config = dict(
    norm_place='pre',
    qk_norm=True,
    parallel_block=True,
    final_lr_fraction=0.05,
)
Each number is 500 + 40 x the weight over the matrix's rms, rounded and kept within 0 to 999. Layers, rows and columns count from 0. Numbers have three digits each.

# layer 7 attention value, 128x256, rms 0.03, rows 82-127, columns 64-127
521445497533510470495557470569562565522478428520509546522516496507510484434505582542537482541568558549564546507512514539495498490531537588433503476438459474552492462467506502498533479480565396
473485497576518502443484523517439455463533420520478567516472531440519444534480592519512526531437517493535527483530483510561465547534439503535499539482413499488574455523399485522544509510495528
556522489460563584411447492490572527516501551431470528475530502525557479521485542495524484467558525522516507508546506513491568503522518501423494586511466436529483508520528517494450447500516530
488532540467522489507451498423546592584502524509482470519552497509422550463492526559552526441553476556446450547614527480544484559445546540522490542459469567463458470496495502500433514470465454
489520523548462541446502397501581508531500490508490504530588516492524521454474503433542453501450497481551452566502544440473468522556427486485456425482442414451564493528494588493539493554515399
398546497556439478502548607498541496537504571495573537444530483472481559519475524503463509449420498468538465494570417523523485468625467466548379529444514465513536530495590562492490478469516435
481477454463450504483583510466406598500456545493553532523546490497528506504512480447501492490475469436515444495525487512479515496493483548448532492515494485452516518513558526511539443528476456
491486556535511515513515457588480545565483539535510530496498466529487511474473515443585506487428527503510525442424506477493503479435527476540497571499552439519500510485498511456539549506496521
471471467553466446502541473574508468465475544471526490501500534518455531485460500452456515485516520463487528517579537464492481458508526497575515484535492535523546524543517506522500486501429430
526548491539423480531561541480513437490553449572531449527529481476476474506511532479528481447560538495505479549545446457460480502461504556461536597473450450529486494494587518587544503475523433
511510553475498554509446583543519455486518504531563486486606509489460420479458522506531394482483495520525512553418447473519499484520525485496525440477452483466540479558493551506463513549481463
575523514483477573514443473576511560586510467502487545466503478440541578571541505492520451529471464473507437484507500487553492502454483553487510555460508508431547512432555518460481520513507520
466506485508504545532463547483540513520541482502469537477535425473499467469393546521463520478501481467502529494520517529545539547483517476497475457455557486506505504424556463454480488521487495
519551462499514520544440518504502468471512535503535483529547576530494487470462413587530458523470523517518443541508553482579449518459477514496479431571514438512439475494460454495525468464478553
479500546492471592498511498559513452500430588466621559490398487501434479460567491491518559577454503515447474455455537445498476560502478547613522489555464448540586522550524590450498505527494549
510459459525487489475462511468467542537515520505506456528492467499464540420490499451467550540486486526509552524518536447547446510521547415454488540487446494467468456575458472456506494471490496
528494481469559478540495530527460488491523531448431524491461483416510537504544550503488547507546522465495524489568488526490547462540463477512506561443489454475567507499480519462487508562570514
520551477481462502476542512553477467441478495481546467464563497479512481549497436501535408491422472465464433476503535503512470535481536473508514534516466506467488542476488561480539510522532463
547557508510499556499443466559589533472495518407505503498559507472473505566460491493506577505495483524449476456478460414508554434591459440527544452487448479535537475425525513603539576541463503
469485509478582565464404496534459441574519437467524568459502490647466504461491528447494508508574479528422536543524417532493504508456452526498519448481543467495533487514491507547504538482538522
467510454538492559534478556490505506524450571486492440541496549564536534481493531543527561462517507439580467520508531512463442509558483484439528512500433471522486435445441464562532535462528485
538489543501455480486461522565503383546486407581492482527476469477512542490506551574519525467440540459547463511463478477492502498561538571528453491482524517448507468478467436535493529511524531
457578511561526524497453502435509601483504462442497509512504496429537458511474451460455465497474525509528512503542427490510465526492502527515484519578470491508493492477492468564532519521558554
524553535467543512504516547529525529459508507532482493532418442526488540514552491475486493560488458495627507499596523514427571488496440534477478491503463483546606498481510483553494461470491507
556501434533456480493459439568506477517491508509559500540487500501501492509469462484469512476531585508433524481523536457470548393476540561465429529468521459474484426486480462560557499447498421
465565497466444487501489494541470457469403500515500469516456480473446484427518537518600538508501494504525533495530485472498573502566528495517471489464483518533505504415525455545481392528544468
489464553492495436527423533542533506439421515487559550513440448452534486507495578498519457517468501537525540430472528479451401480480517497483486469527548522447522501489512474563479561473505434
497561508473538517503525548457491448477500537429557484532458533517524509483551478509455464436522446511460524499507478517481512500496530486529528506457523547526496469524517462544561523556567491
441575474544483462444487473548543458537515538448523485513494487493461496560454459503547530474572497539522480439499446452559513511481519578490481440446490485487501454487564495614555464510494462
527488493495482453464449456511537555492500553462423535476449485507393487592478476539501516488510500440492503415571570466503578464445567595500527458481576560477452461488466509493493480434508487
552514473476506420454471516457615505537544455496516500452499461528489568496467472539491478440450505544491448463437455490501507467502450515473506507527501539484415411469495474493509575577496467
556478502503421470489530547531556512473453574575484556555511486495461465419524473553478515523514496489575453435477517415440487530413474531474501525497477507494484523478484516492516547501510563
464522554480507473525493559565515547459543494429462545435553440405483456476559492555500559441520443488507526519614573566546495415540496500523507483422500545533493509527477520510555528503501491
500499555474552529453506507458469497594538524533515465535535571586567413541412532459545539526553511537449468575495605522589503534557528486422506513517471454595478541576432522529494468410546535
474522429586453546457489499480546510482440454498424561549413524431542549469508531483482524505481449534502494463423555499502527463486517596399499475547548501467501490491567425479558520468440522
513467490496527507524446496506531487514536530457428515473521541548597548467458549555563558532523422516509524523487570496471462499560495499502479508499536540473519491519539513454515576411501498
441562441485558475489523483487503495539476465497434560464527514556526515412482470486517528503533553468505560471451481544455472533524526473456500564446516584486463452491449476505558554487537462
515490556453436493550481493504448530502438524473420434490527486547431503500461487575533455459460460530579449572525490416448480547524462446559466491516469491553551522543419491499543517539564547
504408516507518465509513485403546451445497440451487474521501470514512457514500517489546480383508530489559514459402494469523493505454515498425473463398515493532489425507521487460510470481389504
449556530517467539523513532418452600504481600391535527509459491470543478510425517452527544549458525489489532473510459447474432472484487445468460514502503511484507548469505564501535520536483495
460536505469582541518497551521476471541454549488496512508444498461518467491510431492472532478580457575567572545440475483550539524504555507465445496520493494572530484531509482537531493462489463
559428549496483508467599501498465542523513482418586516505495478495460518586477526540479463480463485493489475498482511520462357534531488596554505521498531514463510471535483491551476573497510498
462536501497503502501452545433506476514519565497558460416503492497434571474492509464505487525484502428539469442476590428491458438482480508500538477462488506511471520566432456507452498536447525
481492449427512538533561501497480509509492490505441486540481517468403438433519454496550428495405515495444467476454530498460458506463547503551472471444595562572456557499562479521553527504577523
484475516520500404531467534500496508452542471463501540515479484468473550502484542546524474541523457479456461534440506502451560471574510469437561551523553532478491555450505485455488435536479468
462481460444520465502503474497505530469492577493499501523446508471511507510504470510474505491523438472456470512541456498471451563491539457478464444535493455502516500521464523481523514502515534
# layer 7 attention output (transposed), 256x256, rms 0.0371, rows 82-127,210-255, columns 64-127
521446428565533497504438524432505486500512518514516495466441546464535512577528498513570492573534507452478472509459534546505514550521424411497547487443544530507476482516509466530555519447533545
453499476543578475484449534533461541513520564495534506433517462480479517513509471525495487496414443578478544534517569546525526552506471477559529480530477568520623498549520475535479469432522549
541498566457520488473481393457504448516483493441506436537472524513531492520539496554492495518490487457520526515458495462481543480471576531477531443498482526463440500416539482473489529550512453
446494443475454517504537446501531501542543417509531460541504479489475506527515444481565486454463493450455532521495563409435485449421541460451478462564475562528535510572449555558462486489508530
455527569433568517504593501474536540550480513487460469469583570558442517514504496552501541579552537554514484562491481470513495597498537477531471490523529450459517479493443454538491488456511555
510494497460450443508516480502516486436454648557458516457458501496577545487523530494485598538453455512543504491471432459517555441500526521472466540517470468525506447513512557483436461504577502
441524447484477495498535549519378488461496448511549514522542507500546497418438452473492508459465498530568487491527514549461461534502449486471523486477536542568535443540489487467550572549488480
460480485508490539535513466505469576511436506537488453479521494526469483442500539439533509485503483530440519571494469435419506523518499568529573472528454416487521399511470521549496505505534513
442504447440486476426470524488478534536455481529500436542543529500494438460500546490506497489520471572556530564477506519390539483463529583425584484600463455530467483527404459509497461523524515
479493467476468511448534459521581445454476495473496564498466498523515514504478574464547500567492499449558501479521531548526448496527536446505532474466557586527540462539535513456480541516538490
501495459460542548494508485436413514479481513555419409447439500543509529477480510536511467521507519497507456541508535552511501470587554431506472439524530516510549474481528459512491544546512517
463510507574523405603433464488446545469494503456475508482505475549503494441488531529554445540493494490502573436456455460532492486369476521536458514468509509511572496583509471483524487461501498
463469465509500495509496462479493561508517488395559494558563504495472497404428438444582461498542437518500461495468470506473489617536528514501421530503530532443563541541427483460533602441482505
500478516452501472434488503505496587559516401526484509533503458485489452492483412477547539537470465439516551478465513453459465485535532433611502577471488496559502529497513479495515432491490435
534456527515513473500560584598512519482427556503558471435504533483522524474499485498549565504394591485495512422533510450535461516548595511478525534493482494398535432493508510426524491433519559
497510474486530504459481517490505532489470486536566480478528530449516470522524474516549536542533489488522511453497459440455471505534508520490495468545509527508495527434406485471531488471517432
488493464524483468518433520540537517489435463476507550518389480490483530462521471592457495494493464478498530514591481497482456463577478529482474520506479567480521484532502509483483543487519514
442565421484531479512433432501538535484495439527484505495491510489519530558461585549590533519536486579400531550551486496524481476487491470541508556485465518526480489468498509500456469542435454
526456462495477506480529494489605542435502466497550557485546545469463606526501500573454451561502533480605542507490475477517545580501489510454509492506519561484530389487500530395482499546578561
530472469538503534458444442538450459559518459508577573525450515560506510477532499567477510512500525512462493475449494471511514476539473508448522543537473512503560428466460462501471441454565430
510487467450568515480517559415439501550494505509493450497432545442504558506504497516526491490480497443458524435466492522537524475427482529514492495508560525585450529492517468497517467512503454
532466467499453428435552437520590511467566470558492531557476485446474419498474493478513520479573516476458574508549426507561521456498525413487554579477455527502507504495493476534497481466539431
454425461458510585465392582570568505395542512544478452527500489508524521524500561538534517523446489554559535372419440503516418541478570459538450535458474517495432539563517574536551507539537507
537543497556543498512505524523532496465459505477497484465488497523469373580545498575444571544441541505525502472510491435489491469573547454540551494461481470535513528490511491531483490450567498
501508419430520445496485535414473603507534506469527549474498585559488518471489451548414517522499501560402545483510438477433508506511505494505535466537525449549522519513533465541558507478507513
490448505557468493479573487557509514560491487450447437495465516492495503559435414619531568471571527532491480544423530490568460469532529521529583504559477535456505459504535416503499500472553534
504493458472505589555511458479536499459463479485532447508545471569467483472561583451565496470441565478615529434461534500482495552490483551541554479481549468446565459500509479541542379491504464
507485543569504473529469507516507530572540436506507468408506509516491534519488509565547434533415510494565458516448475473535396492544491506478580515529465494411563485465518461547511497502457457
478471417605479498460542466518567489506551451466489454527461416527420511542474558497520523479492512501493544472462481478511512536496491533421508499468494489510493526583541503474487462551487541
441475431574422550559505597521471493548430503471485479428528506464528569499573458425502482520526563495479526421497504467463503440411417514450484476517452526536469500492445454494545473599532539
474510562529508556508472415511549537448456485499563499511465544557474438465494481509430511487471540477461469530444449534544532568468543523469438462555428486493451475544510429487494518528574542
491511463533491500479468533519512568518462502428561519487570489472583459464600533538528483522525484499436462543483501484495410557456584458427472493474510515522493582549465498498506464521510491
401513488456527425509430537506510448479479541576433441543476545487460489482561472499625448547463495519538522542421554633500527471494521468510480457461475522535486573528438498501491452476508441
459486431463533477457534450519562532577512514544395591536531441557609511515459474453511478534512400448529494514482552525593484446542490496586579499514529601426512533449548519536490520496521473
535525526522511529485477480541527540533503487547443491482438482497455495517480455432468453508496508468497519471520540517491545461511503584527512466526566486534472480534495420409577469446529560
481492503492519486521505546474537520497383526444554464448465482501518519477500521491452582544573521475499483521564522467483521470531444510545462531477590449534519463519511539463487456487426502
460557520433477556569565469487498495492470529482464433544512529465520565491490480513534582498493476441538493563452452448455548490467449524512432463456473524465536493537543553505479535507486466
541461556446533477453518470511457490523526475522468520466465488523478520494496515534493549547452473533546469568501521457502487501524540514559497456513510517561512426513491475480505495468449480
529432570564529433461476504480541514589477494561493459549470477491575510449485529434446505439480421521514502533469539468494493505538465453470467523494421438488490532484468524458548509479505541
438438548488441416515511463463465467468445560524559452459458479449561491487503514483555534478455443463550457492542537456543525481444528551517449459556572481531516440451479531476533504465457531
510537439532479499531507509514419488568547421507487506539468473446478509477505501511507570507515495508556494563537534524471456563476526479463521497505494510538471446503502531467423446533551462
504485524504533544530537555528467450510516494529569528497545502464453454493489462534483548457406537481497509523519452517486485571567433515416507490577496494511513522481523448476446463535452583
539470458468468519522557516542538455537508501516484506521477501537504483501524518514506453448454476463487552533467517518416487489487452467521504478495477526488415533443538505457553476583431505
547531472508488500492475557474479491486519488504419547429528500465464436491452525456531504540453554474476407545475462554417564482488520486545518539519523509509477499454526531574490484476485433
444426502588449478518488384523511420578508526545522478471539512558482449534475397493512544461526464537471513501454549569516568490439492401529460508504528476474449504493461537569456585527446512
534480494492465560560469470488448541492450485517446449503471511454496572495524534566512508465471501494555469530464449525446534483497464489564432501494473510531477456476546498519514409463470458
445463537562448553499576441514432461481466447500507454507537461530481471471490465484422508437421562499478543479529452453426501507499593534474444523528452469481509445486472503507470537545499486
486465497475456519504470511495516536513478431525516504503480554492494527436508497570481440529503475420486471509456465480411455423561505469411490530481526441510482502534458476523523532572437513
468542493524477520517482597492526521525507488542526505491535468503462517484457513473510511467459598505419469446518533530566471497479429501488501514592517499499520531589523488508470487505520481
501503579553474477459428499472518492448519554501487509493583500574542489445538594521482426453501493522444473414535470578522542552550458500519480514479457493534510479469570447447482456537532546
539491483490465508490507447478518459391490475488539486536416461468523478547503380490485469443448528483486459466486461563436502435489479501499456477515451577574503571399485551419472458496560515
492489526502556538527502486472459480540520463438523493507556513530512493486498458447567463446513537508479460431450565435484477552475493501481537516520519477444546527544572478538494467455447519
480477513465551500517466479518587489542490518547486426442445486515523476612516498515478469511539500523563498502519509451565536498544546562547504563554508466510441488571447518487494456441530496
537479453498519569502498546457526459551528521468459556538521467465496532560465534455512469484514519537546475513437516608542463504497482529473502533500573566475478502521485550512551459515523525
541457477544497490602478496521518568489510502451507477466451494538544499469507471524516508497401543468401535496523484541533488529509495446527469509503505497533451462485467523506468516505464495
530551494477569447542543543485407555562494450557465506541589485495578532460511491448465508456524530521501488479486540498524599508483442555554430506554508488508465503456465501532481427501517431
501481484523427518521458516533550501457508509507531521528534486430432502524482435532502484554511494549487468505455449395501556542504494516533569549535517514544498562502494541488463371463468498
551507483505461580400599488492524485509463490515527440593482459506483515552494484477510478444480508468559349490484485517449495439498437515484506522539535530434534514478485496530489456503483481
606520543411472514501514464572519491452503548537499488428515506495510559519516479568456533503469512491543552470539531518474520489464423503494566423577459414499470533482612512500508520487503529
519592538507574532595477473496528452477506558514460496441470542474511538501480538529468506520481563558465529518495516514608494453532472482445518454495538489419490460497446453436501486518542476
446539459466557514527481446457470456503492496561484469465447511564433523481508482555506476505556505456515508533472505523490507458452453514442499423513478499569556457517488534523493461563499442
516532513529473519513552494504562548564472511477441538493465448512512499554512548502541488492551522460474551531463519571527483580496553517517433520451522436520541451493495480517505478489475428
472464493458532509437554522533471472484527524544504484512563573462474456516490519456562512480518508514504522507493524514520526534481517528427497478490548428603555498439476493526540474468485473
551459564451499581535459507510481442522526536511509505503534470569484441489454418440424531508483471446531477526491530504453522486524532502470475474516495544453485450598483493553503530475537443
518598544506529512530435518580435522504482558458525495573497441550489462440452461524477532458461519477380451506489412460490464436500464572560551541512540487507501587487499502488567517484447443
467491502452474478513531525495544482420506563543489451476457524506468515558487514443510506449434446487511523534523486519538527528502495494460543489469518557516499574524491538514491486492457491
526539551516504403495498439546482490440497474495503535521515592528489464437528519512483481452500578462497458496501532456459435570542478506510478526441437539454511477486410508544547542472511495
463524523538497534527486541548381502508478511459524438418517542518527577493473450498459484502439485499544500496492580498483466535515512544505478526437512446476468517507551485520467505467465524
421490442459500450475555439455508522581496473544463521554500469504539454475498461492527475473479520516461566548563465514455578483462498526471537484591539499506484454451590490553507480482519516
521465488497423494494474509425554483535511495560498550476461453481509602492514490436561472489468430543513517600473548535443556481464457524481447456569548563445437495513566532455514474589559497
483495499514446587508506454591554513537401535489510495496513492498467477507493492451455442478513502480569474496553525568570532456410533533512460590461485524418504466488486508512538516552457513
484572481470524536519485486488518557547433479512491502461476483553471516490516546414526449529492532452546478466536457541523547462477434501485488528479536494493527588480446493428575571439440463
522522569584527527459529484512430486491503482533553527480459478439527472537459469514479496506516391501480498564501432488461497486467514462524465472546438474521507547455501483465504523484548539
487510466542559519488526507501504475483508519490456489566562467494519453504492536492474525468497499532469516559562485509484564460507523488517550546500513475533443508545484587478526541458598443
456467576417501475510470530464459473530486563482462509529561522506590476539529477567521503444504507507491428447494495468555477502472544536520520506478433427516433521541499523527460567468441478
547519591449482452412551491582527544502572494425507496459458492522466435533487503515478561472487417508526486520473548563498569495509533511508511533484501460529552488531553522495442548481493473
482482442445458559537515498527498442484578477507462474473473509451482499484547495496515532493518459593585442500541523531491470464494466525458490575447515626506474486440475466429470474446528485
539504507522553485364475469541458474480555496574478438468428573487471481535450513508516445502535525409569497495559502485485590394574423426505530450474453493517488412504517573474469593488514486
483506448544558614563543511419501474545523506442563504457514513511470513555494535449454539465523529479489466438567500430514531519519491572505462512475542474537511428482537570554512513433498530
483466586557460479566479533463444451478479490459560441511464561458426534466536464552488465495555555600523446505495461489495491524446500478487439489455568425507578500577477532581530465526513466
525517480471441499525512565451489506482433502571568519563531523487585554541510533569460522501496505473586467490398494521546485514466529516478518506551463519431500538479475557537481582543538516
511484477520486555523525462498515495471567509469489507521540557545515481464539538555507463570486453534483551479502515544484470475458453499471552498478447517486459524493567578510525514505572422
484524472599436470429415529492454498491476472482518560544499488524463463466508416447532488506533507532565491467486516531493509484417549444510547503516502486546459501440478481427520494458542549
468489467583453556515492554525468480474517452485506432491547540489483480449539480494548396431496520491515480524562468481476460484505469467487503546516498486480473560534473527538547524569525530
491552448440464577543487461503527464514533462418468501516550536491419428543570545593538495496474549442476469457579483481514481423474509555543593521517541450542543459519494452517498509499504450
475489475522545555468515495606502450552516532499513542573464457527488478491545449496466467479415547519499499533520469534497574523514532457490459557495450521476515589511510541499417526509529510
481420478398454570497551482538536502457503525494493508506516585570531493497489481525491531517505453520515499492519436557560474442541439522587523507482486499443489577575518450553449558536496541
502524541517489494435502437439516495466488520434478496578467503459491540515526479553487487451571521475489487512543540521537485539482512479580472473400504466436502487514518506523426499519543405
493526534468485451535475473441455492499484448527543478448510559479450520538520489499535517577531549524518488514522467502540461513478561490428499471476535453540605417528533512458517532469498475
395518514495509493487553463595487492503519460500561481504559506530481579495563434580518572532456438515530538436500516432520544502521463522459491479479512496519479434503522485455501507480484516
497579437454492490488486567485469550499489523493525518512517488535508624504501521526486536490498487484468454477482479531489431517532513535531602442479520519584489512436508470541563465477534491
503539441488492402550493513499624439514511445519535478519517498494488454546469536512471533543505520531514453456551503522501413503521590439471435492503524482580454497566438471477475571526519511
# layer 7 MLP gate, 704x256, rms 0.0435, rows 0-25, columns 64-127
432489496482463532483444482469574523555536561504488483515516468472552500515487472489485479499541435587480486495479524537517511481519469555523503562566475505465533456478537447469486428487474436
492483466606505492553493477548520550501487577529554453490538541522481438542538488467511484582515501482447490533563536448407472582495519474485512567548501466558504493542485555513466507541515547
444577485490514495540498549496466528418468540523482450510575479525478447504452530509497502557478478521467550504515460465512516501475563447466507630460569510454421570477477505532464526523522522
477522474540433486456498515496524515440535581495504540476521484432545443499530417555589452525525446489526476469522521494513490473497546495466491399554477448535551534562476524519428518513496489
538498414485437488540556496495491441478571541506506497518480458511564496451515520475526478446493498477464516469466504455495510541442427530490531569507494542427475482501528466464480494472539518
459498491478508550487537525427561459501472436513562554449502543483486539572580533522477579559538443492556485438510584485468557523477546523507496464476554439498455422407404478508472518518490399
532372501495496447464511455503569492491522494458534536434525491442503531508539505472396501583510486419469503513467476555571528492419488472570501436482492459459523496479440516576538439457484499
540508475526500507515544498503465528548507510506483552490605533506527547500550533437519547458451480506469476459521471492509510512523543518469438503558449511530485504463529589627528479498507514
512507448429400477493470473477524476515489547491480430483522557590555430480501479490496473515485434542535527383519471473491484512476465517495495438482519460506574544508533443544529543452467519
481512479495409457510491473478525498490508466462484485511497445490473528545487510470535500422484515517499481488532473514489553475522500522471537573467511557480505447484496480583447519489488429
560429469530378513563472463433456472582453508489467439483509465538542468496561475507538538501494545537463501426503560460565628464508532470497525561443459467442443471436523453515489481533491501
522507499450512469497508492419501504429549457515480486450438542507544509460526558462434441475469511517594471491487476516503540517494481557477412397535539578500544544497486494508514501553525458
485530573423560432540542484480428380444534434461525494520476462526429571522588560537501519548456516451489513466454454471488487472477397531534476501524576430540518503514470513477486472476503490
449519555524504552458459529541498490466494508501553501569484447475529534470475521417560476456469529548608573501500510468432518498494591507478479520467578505496508450597549514545549454480429471
558569569550476481554514509407463481503487522510510479531491486450478434514533483450482510458492522527459515453511512530546535466525446493548497437514526475475505487492504512460513542538414521
485467553496516509494455467493506552417527508462471448503421499529442512519515521506433475535543451418456545500492576456475498555519473544537475512464471517411467499480461548535511501450518517
505514558513487477430470425505524493428565597523552491487457561522482453518483527394479484435579536498500451483488551454500518448494537480517519506445554464474533563503474556547564527478450488
483471478518498547535500549471553543558496565529518503515507481521465493507519507528526418496552537457501487474498489496550514550534487467504496518441559562544504558507477453523514484512480528
546494490494475486479567524491475479508481524505422404515493455500557578509489581538543501482481475519513409501493524536507450489479500537489540463525540510493533524522476465488522479479520478
504499464515578453537483497436520520476543449465505544502537592441491455494511494488474510484509502579391454508527478537496462437500457489511519509560533460514528492470438545442468486473477466
498521430506431481464464451488510465569453495498547504449529470510580553486518470494601439526546442509512454450536410480510532501501498573511525495495543492495522476506548486516529539506480467
492475413537454506448533494485506567507516560472466478505548508492449507532499506468434485452506555508505476481463599541518544501522571562549500496588513501550499506558471477553523452465471500
476547502516542528467521470485536534529416506546521590516452424487493449536441480511448567521502524509493453536501453490599513433473426462418490522500452413497566528464464498553462460522519458
470461501462532478436531498470455438501487515486530534516415548487553469514559547425521508517479463489507463552458548513481423489456493598564525530435560527456520463452549443408550505472593557
511519478470541549431555492499504509541520547465546453487522503492561457420558532506560554517492539450551462445536520411504467528544480581467499519501486463435539497478448444487516446490492526
493511500487572501501491478458472467485444534498571479498465481516516451472521524551578544522544479521447471554510549493497455480462532525525498485529470569509565484490424546510478398476459559
# layer 7 MLP up, 704x256, rms 0.0419, rows 0-24, columns 64-127
480504504513459528542473470531575511486499465495493541545385515478529547507523547523564509532478492494512510459466522445509474519471472507419498548485556494488532506486416488503514484419446469
491473415529524522462505476482553505508526567514489490476467446530470505537568473501509551537489437531478533526482520431457443473537444499549517489546540546528454494496502468565465480534505502
510490517523452506522502442550483536504552477452493509464557473521491449469469520466531474469420536534559498566546522485597495443448572458458527563504521443531472493502469451484491521569493457
476478497532541502428409518486550546535518586511490551462514525449500452526432540512445499512476483516487449511588552481525503516539525495459495509529441514518455534525512538541547501546500447
545443490474487525485515520471525488493441522513542507548509507436525450495452487482431504545491517448493476492481488526529460460485492523495548510508469446434463430500573470429496476507613498
516561432501479459482515576454469582514513495423592488502492511563508537459517477498520515468466478568555567439539545511439525485490471459570608516543552503578525535475513529587571521465402482
535524555462480537542514544519532449524533504482468487499524516568480522508469536467555544503585503519568484506427547500468563563521476525470484564492464543485480547545444499520510480453435470
507471445506506497424548498441489425554504529466517466549483491478516502555502507533616531493468506545519475495425528519500530468530474487467538464520506538503483438428505524525482541555445523
483489461479523515399507538508475524455482564481520489490495473557490517446511502497552472562541487442528454467510466488496428471423513549513500471457422504431514439434525547506521532476582547
524520567459456537492548481340434514537493533452479568468473426516497484555538524473473444520509513431494449486493513514536511495516522535549494492445581523488602470504499524516572548467482498
508530485545481488492591521514484533436529454521519501487481482460462507523490449532528528501571424527543532437511503486533393524525516460563447524463469563483527501497550487505488532493500604
411463508504499434435476490530481549504511491505469487417452508477481541460513517489498543528476568460475511483544565481522423588508507513463497475469479551497512560489519558503497493482556550
482568471559587464461404451581433434627464539544546555597559485426538463551498550508523596464475528497513577436492535439499577455443503490512515581477504475514492421497514464495477484537405490
503518417484504508440451515492455477508504518535465525467454559500508459515575557532565455456518449483529538503531528460533497494556442551478514460469507457479517521567441460504504514539497455
520502494474503456503488516451538477561458443548480533599439520461560485472519547499509547507500515506497502525508445483454486519494458447500595555447473554599501441533490544519496499513483548
511470542505533488488484550484470497531489518531499522466502500455536521458447513545523502541569538485491544514521509487490495538495522513525451495507504520492511523465508539436481386521544441
514507514547434460518448417346506549483517536477511490452484550444546446513478526467473479501466503480497517538471448513469509427521442504524522485482519498490565487485561465513511532515457451
477460510499501478451470540429566505529578466516527522508533512533507473456518452552548530472437483562565489499543526502495476528491415439551457502529489413479508546508594548476504510396537580
431507489521499520508516481550408509476476510545466555593479563489495454518550533432510496454504535492454513509482424486460490537538477578567494497423508499435550423512389473470494479412512593
488549455510518528449516440482457504504508457554560473524480585491520483509431427514488530566478467420490527500460514503473473466411463501529531471580473507449434373451496524523487467501531495
483521528406489440471553540508477571569504526454493476507502439485479508470494510462409467468545491554524555408546550353504491508472563456545495584534480486524612549521480598490482532439444398
504554446481521521579459505462446495498487492520518465534493541517507535501499424461540514522526477463495565501544555463517474502532467554552506521434550544498455532449610505579538482450502458
500498501435589577400602498454517511566490432521452503532448487498518397452517543484472539529472530427498517516474519517516492507506535500539450495551474412394504488460416467549401509523515480
493523580463386533455477493478520505498457494525475467471440465528502537504472418525518566553480504498593462482484429550496457489498470462456469486549455506540501557441454466548581442484522495
470500466550469479516466512507505518551551454489439448601414541491498501533495525521517557518547546546561474538482554600462462484538453484482539502511579527565492424473438579552569469576464445
# layer 7 MLP down (transposed), 704x256, rms 0.0428, rows 0-24, columns 64-127
443486535487521514553495383459497490579505521562478436568465520502466499447537575485466478409503407470488496517536534533477518513563518529525494545542545511553498486422502524445459510476502464
583540496556460487522496460588513466473538497426564486527520490496536459486501452538555503539520520515492549486528483478528514540522533529537542430483485500528461481531533541515443553599485560
532448489475476426499516490466534417512524402545484471455511547461550494556443490470555505504470540475554446538466534524523479511562509569428485450518441587508482478530477445482515546391486512
521508528511500488482474448560463449432501503536500443497445442533550528439534484502482513525519503492495516508525485526478483494459491457520496505518483469566481517524546455464469464534572452
529457512493543487481514473465506536473454457557478516550522529491511478561458522496420515534503502471532451532485446477502446427448553493512446442478518489472494499453549517523452569571506506
532460440473479512469474510511449523451506578498509505536549506445474532472466532543522529495480534439503493505508447505503487519516426505482478430600490493460446495529557508522513540538462562
539457514495532485522544447565473511513539520440526526459529493477454543512533504468491444446518533483473456488559482576458477457496532568518445502469462477497519558446521538523463460503539512
481438534479508459534454477485507506491478434458427520567486468506500506512495486429465493476477497473511577442534431482454484528507506463543523511540414492541563479535492436494463527454436540
495518437511574519511522509520467456464418543453570494532400514469472480503503459532491499460516525438469504496505464548531482482471490552440514454502533480537503470513514524479529486525553492
542535533444502478511544517512457446558466460440555444531518513481474497533442524479508485567506547506544462537484523500513519493521528550560453466547536508476589489482543503467463463479451552
504504472505482495476545566478523473505468493540531570469509517499549525552480483535492559531530476483475509468530460558511545504505496527497521583462482525487567476464530498491513426512525529
467521502505545560518547475484611492427534552499546498532466482456594474501582549480508469528505511468542478460483458523471495485463497472469471487470522502553512500462524468496531474562471401
585523472541480477523474503496455553514570443603452525558522465473503503468511500484523380514468552466541556489470550524483507502530477492484505499503520508433560545549470483577480539471506532
528569515542452522554503546467525550501447518517591548605439425408533519510527518456616506465500522506520521468555500535472537541512407514442503446495555460494477538503545524550504507530516437
491493561533505522479503499488511520512540465471467451553483493487431560571563493501482545478564512482454459517551537509475487520469417495519489506492531584449484477542509482446554493541473516
488564498482464464532528598468523453531478447483489486533505462531595517495527637545488540444551531549566467541511531560567520555465453548461433519446526551441507489453542551456467577557516487
563574476537534536500430495475468521473595509488546540436508536506399492499496468553539490493490489530478541488534525495477498509465486444491508463518459518531468426514421469483557561485499487
443508596530540542442504530528517561537540420490526526476468472477518496476515518497502565495511436467547527480577524426466483497484451488526546515595436457487497409524509542451497505505488487
524443500524553449579457579529505447555537474517557509458542444432506527517505515518505461425486447475534528450427512503573471523454525489559524559519515426514444461523493473465435463452500521
456553497518507476467506448519495520484489484500502543571481548501425519517501478458478552537509471513532603494527456506512464517523448452474563440493466457430559467554504466486517476442487471
493518498523511522459496527494433509493484491539543439561498486441512559512522447503457440443473431556566488433450491467587470530555528477477552466487437538481513523463462422523512499519502557
475432447585428505501454481507525485554554512409495503487545480498476477573430463492470464486504538547515394517525523442512510506466500455525503441540501478536510493469475478519471553531532481
494472434477502470504499482469522487458531452499511504546478515496525533485463485527446508505508465534518550489434487464550434469506576526442468499523458448431593503501479501508561540432492512
498528514529523451530465379556466497443582511498512507480553505467497513493485512527524425502453482503469535492472484532480530551527561504460534468602542424518543476519447405493485558502545482
455522466464501521401516503537493502484396534545488565516564563536530561477490474506482464544509506523472456476508508469500461480510511428544476503521488489551547554550463535519491570424575498